config = dict(
    hidden_act='gelu',
    norm_eps=1e-05,
    qk_norm=False,
    bias='all',
    parallel_block=False,
    init='normal',
    init_std_qkv=0.051,
    init_std_down=0.0128,
    decay_fraction=1.0,
    decay_shape='linear',
    final_lr_fraction=0.05,
    doc_mask=True,
    train_tokens=139200000,
    dataset='wikipedia_en',
)
Each number is 128 + 24 x the weight over its row's rms, rounded and kept within 0 to 255. Layers, rows and columns count from 0. Numbers have three digits each. The size before them is the row's rms in percent of the matrix's.

# k: layer 2 attention key, 96x96, rms 0.0644, rows 75-95, columns 0-95
# q: layer 2 attention query, 96x96, rms 0.0655, rows 76-95, columns 0-95
# v: layer 2 attention value, 96x96, rms 0.0868, rows 64-95, columns 0-95
# o: layer 2 attention output (transposed), 96x96, rms 0.0806, rows 64-95, columns 0-95
# up: layer 2 MLP up, 256x96, rms 0.1, rows 0-16, columns 0-95
# down: layer 2 MLP down (transposed), 256x96, rms 0.0782, rows 0-15, columns 0-95
k75 112:176107096129123147159151129157137174128142132126139141132129097116131124097130115128148174144087123109190134145093085117151109098174135136137138134133124110141099139139152108108106116107135097092162085087104194124141112142145109137165139144131155138126097164095097098129094145129114104126
q76 127:092124099138142124129112118113105082150169094181117136122151129119130159090145104136116133096086107138130137124153127119129099084127092116137142125086133080150158133152148116120157123132171082117099103146126131117121114185104148127169135132115099118139085166154125128125116185093144145106
k76 121:114163125129146071086124135148130122154113181107118135119105138075134160124107131122158117107165095116107088141173144145120154124087166124106116164127111155123107096171098136109170153154126125148169159132136117127122155111145145155143150124106156163146149133164132123174141124103137092119
q77 082:108110186091144154099107160110135118127125114121073139151166123131140106126158094153162105148144130116162161143176131127122132096130165131164149122114103136097110100131142139117133128100165134152130133122126112124086066129163113167104090171138117125109133090140159166114107133142108117100
k77 089:116060152135137099116115072142123158084134145069129121101134142120112111199122117135109161145137093142101109133119153105134127094142119092120146135122131100142144126115150178131095170115119140140130139105109160146114113120143144119079118139155161146101116107091117119107140126140108149178
q78 119:113150099160120124138093132106133102142146111174106120150131122144129117080130138123094138092068122139158181113136116138104102055133087107121138113129122091143164141142142119121123170146157078110116132163101170146125130172100124126141118135113114120118099150140137128106147175087138129133
k78 114:114140096177110088133090125129132096105097190131106141116110149095135170122137160113116104130168103127111120158165109135150126153099178117128101154084109169118134108137099110113150141149133131137123133165157132104130132111152155159151135129117091169154162111138146130136106157121134071108
q79 116:131159101145102122114153127186154110134078149150154137137120128116137122178138141077132128139161121093120144111111121144145152177146134129077112117153133132160160159148108099131117112133120143146154121125141156100175103122144130094123207123143102107148172115114141108124165122118159112139
k79 116:115119124113142121142096144109124064117159142171095185096120127132105146061113115128110138097125101119165126130113127097130119158139142069151103145120116162133140115111102110134109101120172115105129116140120082082123149148146155128165126143102135136140136174158108162156119152149109152120
q80 114:141127128110122137129156136134133136103128156141160135096133119139124112171124115139131113165127145127101103140086164113105124212142150118152090125154174128072137128108164140125109123145109126150094149120140111126131149067100115096089126123108129107165186125133161124123166075119122138130
k80 108:143144136077147159134165167132107121153144074173146119143132139117137149156113107146143157112110145149108150117090132123060130106119098106127117093171147135130123095135127154145108109091155120149141140072132119155117143124141139113163136127134079116119081113145151150115158115088155163145
q81 131:149115092116139131179144120117088176124150148070123105130105129131129106161084131126119107116144149170166091146104096123129121144160118102153153111139167099108093140084118154114093158139146096144111116124146159077126133157094105154143127115135119193126108136125123133124157101146131128136
k81 133:118134098153089164156124164124099199138089124115117109133110132167143117128121129096131097157102164159131123134102103158096131203092108170124112101140134088114101139117105137121141137144117124127097099144118132145163119127127084142148149139146097155166110109108174130108140123129128102115
q82 101:121127124111160180143130117079087090108171115168180144144119094141137147167119100152111154112095072136111155148136149155124102109157142133105124104117169125110140165159132125117110119144134081104067143127123138129116144129083145133132146147122118099134124142123138111156157108096142163136
k82 094:154138125089155151103182135166100116147156158108145133103085110149125119117123099167128140133142128126134121148088150156081127127116169138092112134145122153120149105126123155128128094123145044148105136080131139098144131142120120133169123138123108103113110144161136151136122100105111197131
q83 109:164145123102131168128104150118128102120144116199115145136135123141121142098094119144128146101056113114116149157153140109111107099174137116130130137102147103156130141118178132122143109147147093126101130117096127170131090132106096107127118148110113103137092140116164160148098190110146161122
k83 109:155088133088122099114175118098177106130098154122131133105094159091126127182088120148111132128148096123122107161102106111150098065129117108133145142135113128119103072123104173110145155112151104123159135102126177102128139134135144120149115106130135149110159131153115150157102153122113127159
q84 104:148161163140142148122148118136120109115099132120110110142145142154113161119158127119167113168136133137092133158066155128147141175115141150126111155152112147139070118104108141144137055131086151141141118096163103086142155088144101109089121102075149115138128110118133136111120125155128130113
k84 105:156168168102113153100128139114165146117120072169148123155152108158104155105131153158150133120089126161133130117098128159103133126152098134116122152164123130140123124130143094122142110112086109120144104101121116139118169135090155120129104132109149049152095097100120151158118120132170137157
q85 112:138087126116109109117154112136127164144085136096151129116118132094154113180145145124139123178173157096125103130127103129164143187152165168132081152134125156139123129111112137124145103102118148139163127099120122110124134112173138121109113149146140126163144094078100132142112084179126113136
k85 104:152112128106126135124138107138080164119135128108131110112143098174137097112114093135153153124097153129188131119073133099139130113169115152141189153126162116144116136092132138141107149099133124125132127113078175130113129120123115088125128108121131134111112168085089141117088133187108156133
q86 108:152126139106122120116144117176153144144091130085098101117125120124138121142120132112147130155111173121136079127102133138124135214117155133163089145147157137116135120085141151134134109138105164135150133081134089107145133079155120123109080117113142141166128108131137144150145089178121095117
k86 109:132138163110142140146147124125108125154109042121158090149145105148135135165133098143097166104098141156155140112115087122108127085162064155138170109162152102122097119127144148146114121102125137099171114096093150143108140136131137114125112112149107153117103117100111166138127140149122112128
q87 111:136089123093115087148155125169153140150105189083109141100126139119125084133107131133183123149157175080120098124131123127136123196127153091135113139157122130131115121093154119125145163141150150161150134096125108119146103112153134120121129104149108127157132114127180170111102113118113134131
k87 111:129079105140118102145164103128102131163130115114090134090139172112099136161126121141123164137132112109152138122122095113152133084144104072163147119144168078137105083133130173112084160112170116111130122103116137125140108137177147146142127129175118148123120156113130124111107163102134126163
q88 103:108119085174119092134102096108153110110108090163124144120120170098128134100124140117111124122101105135104112080146110147135095085128102116108151117099104107121201134160131070145125113164128128125131141163154148157149160133143136120161150131134121145106156145104107126133119175081151131122
k88 107:092146104123133133159069131110146090120132148106123173138118139091092144063112143089139122078113137106103098116175164132116103131120109119137134158094096146153170147150149093139149126147130112149095145207131107156119129123149118143141145132140115133131157116156125148135132131120138100115
q89 131:113121108129162121175145111099083123140147094135128105124148102107133139115104108162143133127113153130162115143149112137127105100131141100181154123132165058091100131121127135108132133120162134137104146117115083099105118145144109170150088137108121180157070114140109166163120110125135118094
k89 125:123118109160144101126142111155081189120129125050126090105120132145115098164117138122133129135152163137149114125134154129117133134123107145132177154177161075118063125114125154118126185164129114108149126111101127160120141106121111142123141123170123176128095107116113134129134126115130126143
q90 121:161084119119134105137147116156152142131114165074118122124118153115117102144107142136165096148165175073137080156160109113150133171132170136136116149126109132136106141095160128125122150136144158153157129092109098137128087095156134144108113120148138144151165108106135179144086106142117133106
k90 114:145080120145124106141163063114116171140120116082100147085133128123118101154121125141127157145122138096151139126119099093141114094166111083144178140133127071141111123121163146112113183105128110124134126111115163133130101124148104120139136134153137166090108163088108144104114152120136137160
q91 120:123112139112141085164154123162117141118102145048121120110115129126115123141152133164150122180183146130118120144109160117165160186105153141149122172139117150093090108110127126135103134123118126127125158128140096108117155071107134153110123112124165130153158115109130117142125093150089111142
k91 122:157113134131135140126154114122078174161163079142145077147159090152154137100164130148188132145078151137172152103112143141110174115116093131123158118165148098145100111166148133129098125099098111130123129110123106164110128119131116136121123137113146090125085123098148105129134107131130122127
q92 102:154122143136112103134142103177142124122067160104080110134143132130109097141147157114154120150141165126120118153091123164148140182119144142121124166176115112153113133100123143126122131127122144146167150113147092077136113098191104120105138114108149135159146088107121163106129111172142110120
k92 103:105119129146132114149119079103124126108142114122128119114155146149112144146119130141124132117101160160146142119084095143140134138171085146152130136161115105148107113113153096129085161117131071091152093144156109139136152128144142112127105147182133117135104118046118174118106149151178112142
q93 112:121133112118124164137120142115108137125170123164101114130117113140137160101120110149105138108076103185129179126093135116104124057136087127142155121109138100106105129129127122109112124128137095093084128136168138116128160163080126140151113116098119131108066155141124111150160145087133148138
k93 112:106175130109118132122144180106111153158107165145146088168104140145154163135142134125145095142142132155094129128143135159117147162085121186107071123121130140114087118135090149112148092135094118133112117141130111124161130125079124142140148129124122123155099083167163102146147100112129105102
q94 102:122131156087162116099143161161140097110106145118138120134141131130115150174122110141162129167151169126115115139106149115120158187123161136154109147111156150092111104128108121148108096119097163150133129112159107096138159080134117120111120130112124095133138118173141119161173067140122080119
k94 102:142153179098150133106129153129105104154151098137133090117148098167131138131124094155148129107117136140131165102110154129081138090152077118122167114169164134141117138162123166139117089119111125131134133081116091124118123132103121122126113116121134089116094104137128128177172074160127167142
q95 112:103153119152143150114105131100106113134172077185144137123152122127111157115128106144128118107076091139137136119161130077120138058144112134148149131086151100130135126162125119111145118130131104124102116165108154161096158156093139126155127107144104138096086159146126107143104171098124113130
k95 111:128162127138172080103123150146170149102112151119156124137086121107140113141119123126172117119169127115104099171149155132123083110092138133106107155114130145103131121157117137128170116126118163178162171121148166146106138103114101145128148134053137143143126114152142096153132112119121086124
v64 063:127156176122154099126150102149147138100159159104109155154114097124115162123101135157130108150127100130135145107114143139102091150144130126132136124175095143109088139178122131116151142107134094084127127101058138128142174127144143174156081127101118116099140132106125152127094149148133141084
o64 073:138115068160073103161153154106140112165130126123141100141132149098121108135146098138126145118084127133174108126155109102147130108114136104151108119133151143150094103146145158138111127157107136160106154164182128130094164120155136154090114160144117110134085114148163073138156111109126118139
v65 056:140104089135175101156104117126148110109140165133101125154110107110120120103134169101135151162127076122158146107115093164147160115152169120113108107188133137136149099182154120121159137099122141173113151123141113127136113139112143173054112116133153133128135114116125116091114136136146144118
o65 063:192118157102116108162154120095122112139162118131154126144153129155070160138129127132136132162096106078159087168136160082125093124156136142125146110151149142115105127088092146124136155121111132162117134119099116143135108143158134099123131098115101153127091150131129139180115091111156103145
v66 060:108109141122103142159138116106118135136173122127102140127101112135147125107115122116104172167128141132147105128128098135150081191142115171135168130136132087106097147163113124138125103135092102127102139141145123083129154115090070161166094137151152125113126129147088120138111130196102125119
o66 069:131116099127089117075111159114166113106101124137181156141148171121115132153152081126127157124120116123109130097117123122139124114133129117104089136107118167133114133090104152127164128124133181081147105164141125137111131148147142067118094160136134148146150099138188147127123162089119148132
v67 058:113123183102118140088117130118140137114146137129144150139151064138107101142141095106111147121121102126131132116127145117108114159131150095138092109188146125123131095173190109148137103085137099172126131122108126112121169143142141135165083173122113114112116149122124151129147114172080130154
o67 062:152139102184139123128136161130146128163137082124103124110134146126137151116119101109138146125098115150144121130123056120119110063122113113147139147136124127125121129129138144139074122144159162114114148181092111152109155114114129141126104170117141151155083138119077134129063158133170130113
v68 060:157109137136101159102105137139101124081126154105158140121146128126122130132128129161142087150134126128142132121123111105116120135124117122150099115143148129115131164119138131125116102096114104152127125164220108103064135127127140121204200155132121156075141143134127148145118121113150119103
o68 065:128180130148130115127088113139157106114148151140107137129121150115168112128138161101137156149167086113079152122122157177133122114103106136101106177112108176122134153156113106144124100117155154119093135116118154161141105132131083096114086093089173156122150117122111135108118103168109125133
v69 060:159095109161127125163102139094129135133086134103133132147179145110122113161127182119109113120107126128170108117123118143129137099147105174133105133124087136122119119104108114101113186115135127113096140136113103111154083142154184145143140134134170127158109123122067122125120147142145096070
o69 067:144123133108143132126143148124099090109175167170170101170143116165113109115137122138154136136105139096115172113108169127180108120139132134135131067096147109128134149169149164138161129118120109114111101101159135125127134136128153108101125064135093133122146099095145135139172099092126145123
v70 052:141115106110113133106191136112125111133138142145135065143148153133149138106155090116132115118129169123125122092110165159127161117135136159117073133135114115162142100133192120154165124099116093175156109134122092096127121176123122159186132097134119143100107114139129124126106099116116124137
o70 055:130129145129155133130094104116148141115112106121119167138171103166144137133162122130152131155108090106135123145164113163091094113124146177123160133100134140088149128096132144108116113118125154125122116148121147155131119079090135065102107147171124129166117162069109133152128143120128065134
v71 059:093153170178147102112114155145129112093130149114138120120097126133163107124107164102164155106134123127149089150131125122117094167108153163111148117106179116098137138157139140142133133138110160117120156141130179136053121091111145100145140126113126144087160118146127114116140079146143108099
o71 060:144123127109082117134159118116117133154099194120135129163101161110148144122100121145150113141196081130103131133054144139122144170125111110127134117137112127106148109079121085119124124114160159138175130150125141125132100156144114125091165094140143121133131138138119108143123093165161103134
v72 063:135141081086092130139125150150102092155143064196118160090147097130119139121125162114109159116110131137149134121132119099129156112159129130146137100121139090163117123118104129111113122108137126111134121125125113073132163164136155121159105121172101139136068150118147165091145152109119139134
o72 074:090102135136153179096077125128109134104143122129135110116128096120128158122132122123121131152086136150114134120205139143117149140163151126121100155088108137119148141152158138106122100102139116096088114145091131174121136144104120122139116180122145148117134159123131150135086184087113168099
v73 066:109114200135118153120125102176083142121134127129129097098108095172176130147117113110097168106106140111149158108118135142113113109129112116157110108145147162129136128114108132122068150083116125114139118147086141137145153136169161129140102134155115099102113124107120110119127144175186142144
o73 070:160118103126110128154154143141136137167172096154149134085132120085124161094105142138136111102077100168114131127134101147135128125082113086118123147119111059154120143141158088139117133174182128130146128139125131141128168147122123153128169125133092125140108117153135135120124148085128150080
v74 059:112159102150143122125112121086145097119119143134143135117110145151135124107102157111146107126168158146103065162136146146115135177120172132118116152119113148109131101136102118138156106179133118126141118173141105133121152064124087132122140123113108147164161103180190153154143136125106131106
o74 070:125137157134100116143156115150115167138103144059147135131130129111142152141123111166155120172205145111126110132068094119180140165102120105102116150131140148125106107114138134101138138119098154124148124103158120096155111133144117105144117127148164144140123086104115102156140102138102084140
v75 074:106118113155141140120140163095160155108113112095163123122106129154124149167117169169141092135164136125102108124108144131137139176129138135107086147121132156069107118119097145096123104122131139131097169154163127134098138108124109126140166151066178146159121117157099129161173113131121134115
o75 080:133138148126108062120105097156140090179130136108090119132130191116151105138134118097137122144171164079138118116106137154144105118104130130150133154138103137132153127142137145138124141128106157138172099105154120107143133103127134135123114077131110147157185117127096080110121097148118094168
v76 059:053142115090109120116119184128162121127109146142143086140079129091151111116153139088153108160167117129118125166136151146170115157109158151107065132148144139097136127116089118122147168144144159155116118122149094123144146126095137142137128132122167122140124111147110132136158100146100116125
o76 066:136095136151110079118146104140153141125121129097086160114162159174147130137126113162136097140163126063135122126067166132150155139130154119181144120126130122094147132089138107146119146100080162128155121119141112140127117119160147103125132085146114130146169113095093104124094102141124113127
v77 055:138101120115126157183138112127061150128144137121119143136133108112166089123098145127107114154106097122151118095138151115087146154143123128149149116126138113165080144163164095162099114091130144097134156114110128132139114156127147136081098135125127093114146184108140112132133125161160157179
o77 065:110153147130126148101137154110148121134172107164131116126131142107075144110145145089127137078061144167150157133119113103141097111141093138119135137124159111130162141126122128153113125147136075151094115177099146136106132155139148146131164128088134110106100120193129128113124171114140137090
v78 059:144155190215131137145173094099119122127106117102138134149153127114110142135078145119182125136129183124118120125131131115112134122140085074142135112108138092146116141141113129100096134112144114110121122163130138193112154130116148111088111100150134134104130145110125122102129156128157135140
o78 062:141151109105121160134124121121141092113154132171154107121088145115147091115112120103123118124102145193112135078100102113131123138139141177101123174111097165146147143136124155135093099139146075160102141129122157097130153120107133191157166096105138101107128123161145096135122109121128132118
v79 062:159115129109116155159149149165122105124140113131145092164144121161134121110140164128111159096081105121149154086129124118086115075151145117123169089150123105190152132119167117152086137121111114126118100127115118129134140150119115135095167129164089129084161126128137138113114123106113150071
o79 070:107179126129131139146069162111120112132138100171133118137131113115154152099130158145101112155103113145114139130178088136138125088120135148099126138131142088139108129107114135087155127133158131141097122153117150116119074157097107118151105145121151143123078209170131143123122157124144108148
v80 061:140108154155069126129124111146124131110157119123140168155151102128138150112132151113128146129119166127140150123097108115148164132158122136123156131133126124168088152110120088073128131065126139119099176098113135109079149144111083163129131134140133181099094151114095143099105136132129136176
o80 069:108122132092124150102112077101149053131152128161134092148130142122124134130133083143127166136116099148152113122153146158103119098169113127122149099126085163119181119137137184134144099143149113102120107117115105158102152128099163079128122110159143135125141147151146119158127127113142161100
v81 059:119112079129141132146159096158155132142105111103129151136103162153144157085146059156167118122153122126100112142140133134113108105120100111110094127111130100119123152117126160146151145125142096145135132147125129143135155142144178129193096117172111141096120115165080128103144130159083157139
o81 063:116136145102147085137134175120136153126102163122140157106109112096134087176142187108125120156172134118106129114145129120150157159137164162161099125149083130115127082101131118125119135123110196165104150125117086111148137120142141122078107146120120116128110135103172121106113137096119122111
v82 065:165124120124115113122148130131148092126130088116133155161113130112172155103122085143108154132159167126151139120120115123092148050128119097121138136140137150131131129125081113089116143125141116074190174109100125124133142139091120160135119084123128147077130132117160151116077142139127138138
o82 067:113121113105153109140129110095149092133123133128114137069128107089096160146137139167142131132135078147112070140187107106150148138149125156133138104154114169153148119129133112096155108161134096138098148084177092142093132120136119159134164149130119094143122137153145101156122154110118106103
v83 064:097154141126144150131107119130151101118126123137124151108158116158114141139114120125101171106139121133149122131129060127122098125137124137136083107122126114087183110128122111108142145142140157121115105131161153123106159120132178132131140121085121156124169116157160139114072079167164142056
o83 066:106138122123154115150100131121100127116138149123131135123119120089143171157115168172143142139147079067103138127111170134167157115131176108139155138166120137141093153137156093100114135111138159122164151157102108135106140154091099131145095079127117137143115098105095088133141122110151159151
v84 069:177109094116119145149141157150123097124137126137123150158168161118123128095102109159108154113114124126186135129119103105120132110141087092155169111199122115143122124118112064121092133080140164097152091112124126099116110156153132134151126107139093133145111151094114130104151142111120126152
o84 076:114112150117162196111098146100134145087160092160120093136129098120147106112130146139135137103069107157079140165171109116103127096156114127125115116121142161141152137159144120159151096116130095105128159102118163133075146161129125139101119154099140136124107140162126130148099160121128147115
v85 066:151188144164140126105139128177122088129078152131118120120115131112184120128105141093148099151136118125119104114129147154139116139118178150115123145147146145112142114156079128120125131180116126093159146190143122119129101106144081167157136100151155150168123125127116111160129126151149097121
o85 069:149133130140096111121156089119130159120116140103158155124165128172085120163128111155183118145150129118127129166097117125156160173162116116108113122126127170115119132118113119125108128077131128135168092076157149144121123147144117096090156095111111147171157108117135105122140101145087086142
v86 068:129147130173113140145132130107103119132121131102127137129127089068165154180100158147129118138150117128114136150133109131185145149120140167108083110112146146124123146157127136127141088198117144108073131136168121131123124108100117127131122122066159152163156124155122116138149089114141148097
o86 069:092137151113142078107084097170151101126109143155098146142128194156116131164146138081151130141151182075128146109089148125125119151155131106129123158133114134116120129145107147100084136087104137161176099112139127109135117114138126135153124103107121121142165093146116104112129134167133134138
v87 056:149118106157099146127121120127109143131127170136100177126077163091185101182118082077124117106120095139101100130136153147122097141154139155126121150111111156099127116158148158141161126140144103104136119148109088107114087147144151116086143165132131143141151138125140144132093110145145093144
o87 064:099172140114164112123184104118133136126129177110199130128159117163106136140148148131160141106139119109148132150076122084169095159125112090128118103104164102118124106105099138153100138126109143119089119131149117145149133130163121109105109130119114158138111056128159139138149121142122129112
v88 059:107101090072130133133156150144135119111141127141113138157124125124165154098113106152129126131103122125094123137116103132160169137123185116099167144094127110132138104107156068139150119110127143156153138149102148135113163107176142142102188114184105150134126136067146128132143141110101127117
o88 062:110103174139082142138060121097118127091150155084165098122151116137113143138126134154133137152111091130128135156101131140152148109095130142126115115137111180111127108120101160156136140109116126130154141138110106110147142132111136116117084165117129172107124193189114128140139072136118129109
v89 063:105121177107104176116117168141148138167125108169088086139133128162117143108137135138102147112087120121131143100129099147114138135141077149136144138159121087133156089117119085107105169110117128126114091092178123109122151158138124115144148120157198116137120133099121107140097111117135143112
o89 074:109130081129140151125073121101126109109128090138160152112161119142143108137153118157102101104119115113117157135168157121117125075127158156099146121126150134135138193128148124139130126102169148110136150148085144124103117149078134106150109121149076168122150166129097161126111156089116139147
v90 058:098083132102120119164098133154128171120171099121128110138133139148158171124088128144098181090114079135143146117145120140173081096132122116115119100167116116092120119158107104126154108161129143166136172121136154135097149142122116156112097112166117130125152110110090142139125125140091134094
o90 065:155106104103109132107109141154171109120129123168155136147134132043127132140111155154108125127133137091106118149144108160116102139086155112128078128124103139162113124128105149133165151118150166117152127131131077083135124140140143141127126150123114138137117133147216140113119107113175145134
v91 059:105150182080086133139125134193109140102129133152136165129138150109165153103133142182162132102139133129157128121130124130156126119141132094133152122149124115122111104072116116178144130114101140104169160118114162132111111088112094140160131171070102113139137135145114134137099138117156138136
o91 061:085083098106115110157141132112121142116147139126117122129126114131151152114101135098125129083120094138159100167148081176094150105080145084131147101151099169154157168121128111106126122151178133132163083115161161108112124129133145144120131120131158140135140145161147089103164113142113123102
v92 070:152187120152124095093114142125141125128135146089108133134127130106137158120098145136154142135172132120130069152133148143182113134116130158105091130146128142095131107142075111095152137190114161160127127155185107128142121080136102136122145142084139146158142112130135133157149096116141124103
o92 078:145096127133114106136132113161145131098090158116127145146133153148135094168132130133164103152179136102104123143069118129138148168120132121142108138129127183129092109129137153136116107080099120133163134081148109115130114112171135129127137078164136130142170066109142111112126094170109118139
v93 063:117131128141122137130101125104107121104144162136126089094130118079180132161109164142154133129140105129083111144130125155152109134119169110111099144092109144109133117177125115116169112125086134142145106155169134142139139134137165160168113152127073131146135114113170134161197108150142123103
o93 071:127122142155090091139115126149164121130098125107141138130140155135129149152111145109185127151152121112160130140090115156169150172098137111134069153105128119114099125134102126141092129118147126126146152135139106103175127088171122133114136124121146155157158066129092118128134076158104142080
v94 057:126148110068107085122127135155123122140146144138119118133131136157153180152147133119106082126135068125141159127112111107138111112126103147129142095170100112090146129160097154120173153152110135154133132123150085106098123157124119134101086074110173140136092122155103130141076112137123128118
o94 057:116113095150150085125112091141160129095116163154115188169144118084105112155124132122097133150101147080148104164165184145114101150182175120127108135136153144145153137105141124118134121111123168100148127118099140132106113120106130114141121080164100112136128126115151123096136141120142122161
v95 056:063131105164118146125145171111167117142107132136139131134109160111129154162119097123142124139121176133090118135135109115123115174124117205119114099158121133105138121108109161135120147147128127075130121149117118102135118148075138131200144086132143165129141117142115126098127123135138099090
o95 058:104144126114155109116084089121103099120115135130145146125153124178147133149167140145127132169142099073102122118083182129135155140134181129131171146113163115114134131109141079105128121140105193126152101128148144128096155134115113100120099128120145122135179145104102105136108130119096135161
up0 071:110145112162153165129160096113088153109151112119180124123139092170147115180116145114150171129117167121147143173109168115125169134160152124129106127149182127109102145119121161165102114111132077122108127089143106135124155124111121119116128130128159092108092092104117124153133104117112146117
down0 086:183083139127096116139108115156150128171123179139159123140124100067142134091130112104101133138148114085113127103178124100105120117134125102089149119138091118152135135105115092080139148152138139131158159133123127146145122137150114135142145122133144140111153165088138103126148156075147165159
up1 100:118098121140100122115111133117121090164158126137121106123190127131112160103185126148146142090107118109082138115154105145113072169138158114158183102134116091150143093137109113162132110126174100117123132144138117125123086160090139141154149163133116126131120115124151160107152167117149127109
down1 105:123086146128157164110127126117104152118108113143172146143090099130127114122092133150108098115102124184170143108173090105150136109138163107112139137119103090137094154139130123121153155135153141144149162092159112114159129116122095146152138111129126152087170159132094141076146176118128104128
up2 087:125125148091134159145127135128142131153123161129102104119188095150123126124110073130114141092113179124149207152142075129134128111169133147163136136118114132171149125116166105173139120142147143137161143111095130099118121138122096080098099095114125128146106116105104128117119128158148141124
down2 096:135106116140149111131130104146106156113158107112150167108090169109148157109134122101159119134138102149116095083161158092111109127101147118155123080158131154099127137152108167082118112137109154125094144133124102113124112136130176170132187157129093122099146144124184155134135114126097130120
up3 108:129124149091153183089107131093120162147155197121110142083115125129143116133120096133121086177103099106119072160154135097117134133140155130147112116097130132172094124078098131141111134150143162162146111118141153125099110120116113149125136140151125129112141123151172150134152146115130154156
down3 107:132149129138125128126137073105095148135147130186102149137105136146126135151122132193130147126095158168146112132085128158142125092157093131133104097133139101121088095147115123116127090123124112101146099123137103129088151127151075116102128137134158169158157173159122120095142125107149168119
up4 081:142111112131153100147161133155108138142128112167122124140089126059134164126095151153115147134129126117108129139110106135095145107142137127106122121135094124117119103125136115098180087171133096135167103096129129120185169127106082121132144178116099133140115102154165154143126160104111174103
down4 081:078095166139119150112120109115102114119121100113164120106101123118132105126139128112145154143123140173156100105170154146150135115087123143137157126118088175057162145152095167122127126141109128091120139108122123120148108111124159143097116181134141123061156146148125147141135101111153141138
up5 102:133127180130127148091102134131128157132126146119092162133171094124116100120079114106136148124149125093086125174147110069140140095147140110162168117155123145121136126168105117149122084136140132135117162156110138172097125163132100059109115104126112099103126116121143147145139142132106137163
down5 107:119141121095121142131115131160144121099133103121126140151170129120130157167115128107097142144136135131124160079139131099134208159094137118136106117126143125066140104103111124145151085111125135130105076129124131118164138159106105124124164117122124106177145095141103174124202133134110130134
up6 110:137109142144149181130097129150124142155091156131134075113145071106100091079109117094105143152136110103149080142168119097115119152122132150153160166111149133138122133133090113159109141093132158128153128131125126132132142142128118109147130119147182165182102128149106127140127158133137165093
down6 112:126120138126091150136134110122118151141176141108140122132106179169132122134152147108124111161110162112127131118104155169152109133130141125168156111082103169133096119112094121121112154114134162128132125078116145156138141118131061099107158154115100130067105147118151137124100159099153119081
up7 125:173141141127116114100119096119165154172117140117141121091123093091106142165119149132166083127111172102088153151160126128121147097133152095129173111145165158161106124109122145128152111136153137100162131120114109105157135131093115122116097142127156134130131073143124184116146157087107125132
down7 128:125153095139098161135120144134124113088148166126114142135121116105070173148144134102110127138143178134139155133150129082111151130125101171118162095106116158116126164094131129120142113142131173156138081128112133107133114139114124094129117126118169157158132093129105144164126114118096134048
up8 113:135134076128097118121080117146142106141081134131148086101123112165117093089143164107141123141128138105158093142177138136101089114150144098132126162140146123107162136138154113159136109110134142149120149125141090128130091146139099159095121184150177161146136107149143111174131109113126145156
down8 116:116162090147092140128073135101118134124135141173145117141102097144162112089105136140152140140151149163103082130108144156148092141179100109111093116158151132095103147123127171122136116130165120148104130131129143144115133145120113121102157137157138126128103055131149089150171131101121112153
up9 103:134106158110127120144128136202138115157142136079096099126151105114107126118087118129152157147134084114148148127146100119113143124116121125156187134088159150136122065152113072165122156114148134139138164112120119120102121138123123123159122112137162138120156089159108134154155133119111176110
down9 101:130130119146143175113096111152114123121127130114118133129180137127136132107133141094138119118137118153097160114127147128095145125100117155125162089121136119157108139153147082129116138118149097108153103132112183112088155080181162085150087158145096137117093102122176149135162107089145156121
up10 104:127136117104120142162156129121128120132128142187132147132131123113128075142120077121118147145089123115141168170147110086111151081127158168140143134099167116113095115109161084175146119105148110123147129102094110120111155164115119111165100125145120179119125137116091132136098096160156137147
down10 084:142124124165090123102142137082140153138104101151099137067134126126155155175149145134138128134135152103136121121116091153119131187166077125113088125172125124113106157134131122119123117142139107175119149129093118119110105163106101142129132116097140155125119146132142183128130178077097140121
up11 098:097097142118095141159157138148110136139090098152113100109152161152117101114121122109107161098101149118081155214123126106111106113140160143136133150138141117120142133108109136139119157105150130146109138085083146095105114134135116105173108093115152158155133131115151145131077127129126179144
down11 088:169137097128180139158115098103151159135096145098154114160147091130116095163140135122120132168151118097125139116163123139135176136109092118143116124100172126107181116174116111132114105105113120100118149159124103140169106152143118118115102130117110152132172131142110090116129104113065141142
up12 116:142085138103087093129126147131110106160168131094125158137130089115144111103142121087148172161135112086110151175198132068148130157135143117143139164106152114115106106129135097128154123096156142148101157101123119113115103126122120121086150140120128150133130124160167132135100133144110166121
down12 127:158141120117152115100134148148128141120116098127066132115120155155154105134155154113125144128084109086123114132113117120161129147110135122108177136175175121136141101092103158121168119165136119066144107125138129144169145095092130112115126153137137110092119122160173154160106091142087115129
up13 077:105144143106148185111105132093155121094159143132136122090121138115146121127160111121139120147096122122114082131135161119081137116136192122126125120101145172153153119147119160146131121094147123100168121118094132155109086149127145127108125187118122093080142136179131114147116171156140123100
down13 086:129129154116136110152132135127126116200123151165122120135142131143088123080109102132167134138124159156132158104121148098114103138142087106104148079143120115150119127131129107124148143109139111154125099120098124147140148121119090147166136096133138111125132229091104082111124109111142158109
up14 074:109147136157130183137131138068145138096152099138188131115112106150150087168129157114177075162127116125121150131114116123141137114141149155117150160117146079133150141125097120139096144119125070106094128150155143116149102152090159121154159119132129104131144122121115112131134084164132129141
down14 089:190112139088131145117151132156106120163081189169123144168150156121098128124133153136086124141118116139140128130107116137122123143140120122120089079108136153153091106098137131124160126107127119153151143075116120110147151126169075131111129132152135115143118115098146123116138153071101173125
up15 094:148114132100111182146117118124152116141146149133150108099140106079159095113111117126117144185117117124126119174121132105136103089122138150116196121116108137135091152109138106109101127082150147104122086121151121139131182106128118146171119167161122114104090128160160147124129143160125170137
down15 093:096141140151145110083155120126116166146122086163122153120126143161132125151127128133121123147115126168130115110127104157141132158121108099108120121126157109138165089168083164116130118117065110140131127128099094139106101141105155167089109137073147111145154180155111173142125147099154105111
up16 088:118092138136163180115134111097085154109116161150130110124145144160118110119140129142133122145105135106129080130137134147091152150159172169141167120127113148135109109101109061130119105125168090113101117097114118150116113158121125164128091166147157103108082150133105173146112144138142135100